config.yaml
n_kv_head: 4
head_dim: 32
norm_place: "pre"
positions: "learned"
attn_scale: 0.177
init_std_o: 0.00833
optimizer: "adamw"
beta2: 0.95
schedule: "wsd"
decay_shape: "linear"
doc_mask: true
train_tokens: 120300000
steps: 14686
dataset: "wikipedia_en"
Each number is 128 + 24 x the weight over its row's rms, rounded and kept within 0 to 255. Layers, rows and columns count from 0. Numbers have three digits each. The size before them is the row's rms in percent of the matrix's.

# layer 10 attention key, 128x128, rms 0.14, rows 35-60, columns 0-127
099:121142114112165167143080118134112106111136111126123186127120095180121169152116120143148103112139159144187142104153123150138132131153093147100125128157166148113140096137104134139114168135120143156163104155104107148140151160120175111126118127091157153115127128085135161156101211128122130105131140100147122111083119130122122126128176101107118143113130124114144147120103116134184125096116
094:122164130124124111174108102114126159128146161112106119121123146118134127113115136147141122102159101139161083095141087156117121084103119121133119107100119135143108127163107109141115138103130153128100141138071125154133125107173108117100169125118171106133142148120115095144126179137146089154152155096154113140132111104179137170132124085148117100135093094139193141077167170128134153148134
096:133095116129107132107142158158082135098109190147146145094152146133118140116156136099116139169130182161155148138113114105138121149122149086140173118135114122106084101148139133142134144169118137139118134120157112092134145125115142177111095117109130124150172140109106154092096074163100131142153113118114113152091166143111164115130116127157120124108125106171120113075133129108120078170142
098:099168142145147108128137105135057124166108124121157129111127098080140115101110130107117126140154142134118129160123132110133148150130145154127115124113146124117129150130130153118138101111104122085156112145126137159131121094152117107137120109106100117135125068131127162143120010120150105173169099155102125138124141091108149164158141109137124154134118156146125074153160097130126146117136
100:122132120151114150190090080162150095131159119090115083135140116152126146119123104139139112108144108098164113136167106122123152130098118128107074119138121141127152091164089131114131141124147144151120154105150129139129112117123169129144102153111187118113139159119114106131127236081125127148148146170146087126130133143132129108135094090116149111145128137115107163146139134148134141128107
087:139078130121105130110167099115134095082107123130110137165118145124160133155144159137089136158127125096099140126135171105150098091149135083126153144120145086152166125090145112154117148122115146112122146130138120119166156137099115130113157078124095116126102126151140122141175122122112135097142142078139154146182087102139101106082163143141121098124140130139073102137157129157168145154123
087:173173115118125144126121062146123144116144153125132131142151114171166147171123079167138088126083132131145138145146128136101134125132102087151158147186098094110158117103126119127157158126131138110071143114136107083102099111158157143122118101183087138137160144093165115136128098170113126106121129126136129124092142127118112151154104140164110123118124119092101137126108113123126123146095
088:156139103119170148110123125079111152097131100161086141098145123169151143143103117110123137140131146093107149109114157122109094161119094138157126100114126114134162149076139129120141131112140130105132075155127125157140158148142118125134124100122103123157149096089160152108154076173117142146086150133166151122113074133086111124101127154137178131131160131090132152146136160154108114125085
093:129136136133180056132138137093137117157103164065118113111088156127119144131112128139114154119174159149140126134146127149133128092114114110151100119111070075156136099140125112164126121108131154125088133094129125137139158131126175118156163132176125129113144156106117131167142156127088116099155132140141106123124110151182106119103075160111106132104137114135110129150152134079126115115145
096:134108137138084168090138121112141104133116117126111134094156140103150083132179138110123126111101160111120116136122067127086108137101120164116138076113108140097148103132174111133137125142118108163113112096140136141095154150084099144174148147128141192094133135133115110134128092086097154113127130117112141129133135142183120118105130166158101142130126137154060160125113111142138097135136
094:128131091131161156163093133118155110168137129129108117099126109161132132125108143159150141075156091125134106125141133135105135130161127110166124140111117104160146134097139135128128132109143159142156119129128148136129105129119141105123139145145124144075166116089121174100085200105135136123109101120088125139118131154163134154073092144095108113149122119089188093116104170100129136083095
098:125120140138127125091177161112136103187135125133106129134113130079127122105130175116131150161127103118082122128082132107092147113112137160156155134116110141130122158108179129130132105123105117118158108147111143143122104133140071117107153121145104147121141105119129112124139003114175092108107108112119153140142134114144138140097128152143123100139164123135168115104144122118116142133118
099:162111105142116138144086084131148123127110133114134116106130107173096160126130102134138144114143165128191123106141115139152119118126122108131127126147118094140143093132083116131130169141134122135117141139153119138119134142115198139159136121116155130110124156075130134134145255125092126122126144136155090103108134152128136111120124100143154115112125099119105146127113138153149143114117
091:138141097096116126141125128121137112103160115118147103150126174154122150156143110155113142124112111127149139137119096141171146115131145134110104120140133064123127121123089134061128127176135092120125178142117152090114114124147149115106100128136152104125106126154086121122104198136138132130137140166114123074157138125138130173191129091097120127108118115162145168094131189147105144132126
106:097137126172121130130093123098089146170137111144133121086152127137112160120147166141124111102138136112113137112100161122117182172149123147133113081102112085101169124118130150085174155106125106148164123095124128121115131147108126114102138150117118127115152135156133179135107035108107116145146146152111135114139130175101135117155091113100136128150135127123117156089123145122108112178139
090:137115127097122079113077097130134105123124088152123123119130138136115139122167120138112117084154148113155101130146135138163114153137117109092105121140168053159114135135072133110107132148138125124123160141141155123128135130105145148117107098149132150117100129137113189110127225129129127148126152136118132127123093151148173181096150114125113144156121129153110121115127164145083108135166
090:136115120105110133120095116128163139098122120115155121127139109189116162125146107133135093094113181110175127125137129167137128151133104137107130101152145122134144094113078093112106156156154128155138158115150116141131148153133185140126143128112158146137124148108138146119121225120086135114132137134142104105101152179132147126108111108109176138117134091137144166082101153123141120143174
093:117095120093130058134164122105163118146118119082137125139088139118148151157108137109138137155139152100135095119161128123171105108141140087124115146125105113131135169133140108155109133131117129131102180121118107099168106130154096076098163136141105108124085144133137107146134204157120115139128125111130143087153118115132118135130137099119152126096120104159108086129146118094139182112178
106:153174107135111148120104115122127099120140129085105135112145124131152132177128097172119078125116133111140106141136090129079136119103119149146130100142103097140153108125153109144144182139101130119109111123124156154103146131126110157153190143127124169058143079121133104135154149088129132134126145172118086134131116126155110184111147136098102075144127122130103122135106122132125137136068
096:141126142130180103105133151142145137189123121124112132163075113127087114109084144131146113150134121145130140124075128113095175113121135158101122139126106163131121160125103129151110127099142134123163117123116136159124101108137113136107135107099140158073108147117099117153111133092163104139125129159124121140121133143122097132117108161113176159160164125120218124146122066101155125116118
093:105122145105133118129125185121105093152136137132128123164104140127131106127109169170089145107141112134128107140141125132126165098151115171098094168141129123130149131111109133159112150076091146073105125171090155157122128107142083104080115129118134158109103086159107116166124099105148093122154185121126129141157118119110109111098134124117147102131129125159134178091149119117109154174134
089:105125109113114116158160142142133082120107113126155151121093161137175130162107147114148141173100121102114158128129150137161104100155110085095163173144141097150119125150144128161109149117122149120085170136165106115164114130128084112116116110132109099129119130169094117167117085156117128148169135110152107107162102139145134126128180100116127082087151127135125098088153154114132134091122
104:123082125122099176187106114159133122096127153140102113103140114128115077139128145140117094105130104145149136117152099069121141096138113090117096143140170136125122156146154155124136102138135136155112126135087125111159113132141102135113132127116114140134121110124138134108125247118143166145140112128105115166131109106129095090158127116138122127122119169132068129132152104108125158127127
088:152123131120130112106170142127122114160117132120187155117139159106149113107120146118112177171117117148077156150090123136107080127150154114179159128146106103124094140132163149143132137170119115131125151123146101115117122107131082128139113131128111131155123128160096123152129017142136126146145107106102165147158142115128105112101141159147160115113149116144148107134093150101130118090118
096:143088122137109144091121124105149128119115125109150134118108095158123163177137120122142139126130160082154136128175147157120103116106122081093142157155139126145127163132115111137125119101113131112134154161112074085144108141140114096102135152146112150146125136111146180135124218135112139098106146112149100092126135172157121144109141088094173112098166125118141087102137133109150151138142
095:138091128106092129181123089107144130098124161129123107109102155151089120139147123153113101139139112105153152169110150131117077148082126085108090108139149130141138098141147136124130115150157129164144101127134100117130144141111145162148142114109099099107082146111123143117173207107128132139152109152130060162145102137132108155160109090148112102150148127152101109143169132139121132128113
# layer 10 attention query, 128x128, rms 0.14, rows 36-60, columns 0-127
094:128117117129141132132090130149143114141142124067121138176101113096137130118120114116143106136132109117131124144104128101143098130112139168104099106140129093151124112094111186124141130110127146118112102123144154116135087102134159140101128175146133152142121110111122096149092123083153102157121139120167116152188117075178135187153107157117107114161123132094124145108181091073117124099124
099:122120109175108154134162125146150166136158100101146146135122106180107092148123117129110123127070127126171136150147144129115109148146132125118146172180160133136170101100118119089127124173125100120115140128107129084113120162120154156138087125169133133133118163129169120131108125152148139092125141119113093139111107151130079100100121106134122109090145131052152167103146124135119137171138
095:105132116138146170127147116126168161130152162097135098095125145126077105119131149159134109086150078158126113085109189165134161089115130141176112126125131129147118113154179101107104125142112112134147125142079152115078146135130125102112172140147136109130112165133145130145137152104176115126111140119115107148111107118096090158129108082123111160147098143117133103130105138125186133112133
101:137167123112147137173106079138114089103155129109083117129124142158148146150151112164122095139177083128113117144138121106107144130122090150127143128150101148111116124117110135096122136124179130153104120098123125185107121093105116153143164132117138140101121145120140119137164122131048112157152100147127125139098125085146166120174123177123102142166132121131129121148133097098080103109103
084:169086149130093105128139166106155149108064129168157142084118096129174143140123146126094161145144178137131139123135085096168126107095125093152119096168131102135147106095139134153131106129125145091149121148156124140137138158101117119174130089095108115170097122088110127160135120139108124094161112097128152107123104135100077142152131155126121100144122125132151120127138156161121116108147
084:122118107142122124129106126118123160121057155131117132099168115145101156118137115115174098106121116127182171190106146143153151130150107127117162142121113142094125137128153149134145135127096133095090115096154114146108113109120135096094089123123131110118156125126120088132134109161084162142105141174145106115102167138129137077152154169139119131101078142100112077120129112120171099119126
087:138108125159088102128161172134140136130104176117112163076123152099129112106125158135120162121163115127133138153138151159163118107160150106124133149134172142127121144162108093162151070102100152112132135134138104078097117125106125193153108077100145117122134112113103130183143118122134096133091135129105129101134147114145104115097150114094140164116093144123093148147113143148157144148107
089:126073103137098148091111126152076164128149110162138213106107138117104126079158154137114116164138141144116085119148135073168109120111143091115134128120155121112124077130144192134126105167115110100160127124083145113136137133125132133142120118118157107163132137133107150127096131129147139169115100089132121127100134118142131095139086170161145116134140127142124130095141100117131101129124
100:131150104104073137131101132134097146099175139145167157119153122133145102165151103122109142164120140105131139129147106146066151125112121073124140130159145153137114144164128145135137120114174168145129130112123093162122131135118105149140102117136119127157146118146153179066107117129079171132086127090152113112132086120128129119108115100144154094086147117146100090132151145123122150175130
091:109112171125154128114083079120111145150112117105141197143111141125140112115139101093135132145169168166074165078142145114146118122122157182152113128135070131098121153132099150127135084120139148128113128115117109095157113092171110147129068123124144140115148106137133129132125132105130127139145107142139125094148145161157153156087144150140136154146108133166129138122113096172130113140097
092:118121139119170113099112169129121158153127131134176137112147137099107127144110105112108136098124150159100145096109120150075121129144140153105134077127136145120100175145157169142115127083115150098151102160144128137128134166144144141120060112113113141147138143111082159141098133087146108135111149133135118110161133141115108133123093059087143125138148117166109139112108119174142179163132
088:140125135132110131190100140106131081098143129116127147105160123154169148117130132146136108093122133133138137176131119101130141146109131106122123096129107124104150118116082106128121125098159158158141144086130085161118122144083127154144150129111161111104119150081144135143128134153116144127110096159150159149079152128136127133140114234102152157143121131101147128109140096111121069111119
092:118130134114164126100113110115148109158132133113111124141133101130156185127125112101112127123101134112112121142187126146184149151142120165108096102075090116149151135095125134151118144153131128128121107139143162115148132148140148106124152187108145112137108153136185094090136122136096124117151154110102141136105128112168175124139150150081065116170124105115105145115125160086089111133159
104:124101110122156155149163117140119159140139114104140154126127180164112128148155123153091128128179117132136126155189156149089172101147156168135112170130133145094073105154121077127126091153096113121129118182135119106101150126115145128167115103153116090160133105145171130109117127127113105140099147095109096131111162129159130116146080087138133133151104161145111137153142137139116131135123
088:144158145082133147106110139093169125149176144109132112122091110127132161119130143113091166156121128139097147148140100100159146109107149120190128092108097102167134158111111085108114112140119140144120143169074129088150121136156134123145181170120155108118105113127188094136126124096125150132153137108102126135125148150168083135072152158118124118118125132104148135129135163135128114145116
083:108162124126139103158134139116108085126167114111164130147094120162132152142108152120152128118113108092154155191142153090108164123160131139070130140112101124119137119133074072137133148110131127160174101133127104120153113124136125106152116123128145116138147147118189099129113106124137122143091150164159167121115082115161140111090117186134148119101139129115133136146163136100094102147107
092:140091133120114096115108159121105129111119127159141121147118106105131157112110141095098146091144149142146119115119111083160111084128111109098132090063114087139132138077142167150115144139162114143174128134168135108173103146144111130152166135139117127179154156179091101136113135119147111110152088080127124150108111137117136137146119165095130105101135116141132143134122096138130123059108
104:121131110090124137122109090048111120135132137134147151110143133107147138158136104116146129128145137119124142126150112132133144136116097151121133099135129182086139087165164155138119089071144204113116113097140112155136115119111133162159120127083132121135131127114119094131131127122092172145101137116169110096106097080168144133141120132135080126136100127121110076121155150140175098145126
095:093132187103185131157132131112132104127172106132106119162125131128119119119149112097122150112130115125102117100077146110082122116147120169092162154124147127107130146154141130149092147114138086171162124150083120086138135117151121144101124104137132120121130130122063155166128122116150098171142108169178128128131175105104139110125105120129142168146159129135156169101129163098138133104132
090:111137147108156175076119148116130116139128135141093125139105178143145152127073138140113142141130090136096124115124132127133128140087109194134103140151153086092123126144154106143143131106104137123134117148114154103191117145113164079107163105055098116133128114141121128146119136091118074116137134122145139118132097128145098108178120135124082127181125136136126148118170142112116107125142
090:124076157144108108083148128116132138101086135113156166137104105193126139149085141139088144166090117132136121120171099122179075133119102156104146119109082123129159111073162145119147133142158095098142146098153144107154170153124080170137155134119124151127126134134115077118104133130138117096154135104124127164115126127119127145115129136134115093130104111098146118145163105134111139120139
112:165160164132139127175091092135111092113117129109103119131158107104154159133124076114117138127157159122100175108145103106159110136116099081161152170156137079136118138130134134138114135163140162132089110095160111152166098106120114127108162124169094168123118074125121152137189154120112117103140099102110120131124122152125137156145136143145087103119140107132164136130104131143119118113099
083:159074122158115107091163118118147177123129121176173144145149133176107110078131127091085151109105141159136114114112113186158114134111112151121144114120101113141173112083147151131156107148157091100159127099129126116136131140104137133141120099142172138121128153176125147104098127149116132126135124118116174146119128156108124117091116072147122140102127125107170148128147142113092148152158
094:135131132076102100160095146118111109146091115155144161146104135155095159141103132097149097112086165163137156128113128108126096108142109119110156104129069122140117192133115119149113141098146121137169125152174114113205145145118122113148137133120123115127113152134111091139134141087131119120149166162117122112098108148139136109099140171115165140083135076119114123162133126115139115100103
100:167100157141110120166121086108131116129126119158111155134142088136124150128170150124116154132161140132110142151167085077157101110130093089152146122135116088162141082135117129166091123154157139140114102154127151141087149117090130151168167102087164156129057147096116145128172139115127154125163148112109109113119134109120119160110122143138120085147125125112174147124134133135120131153121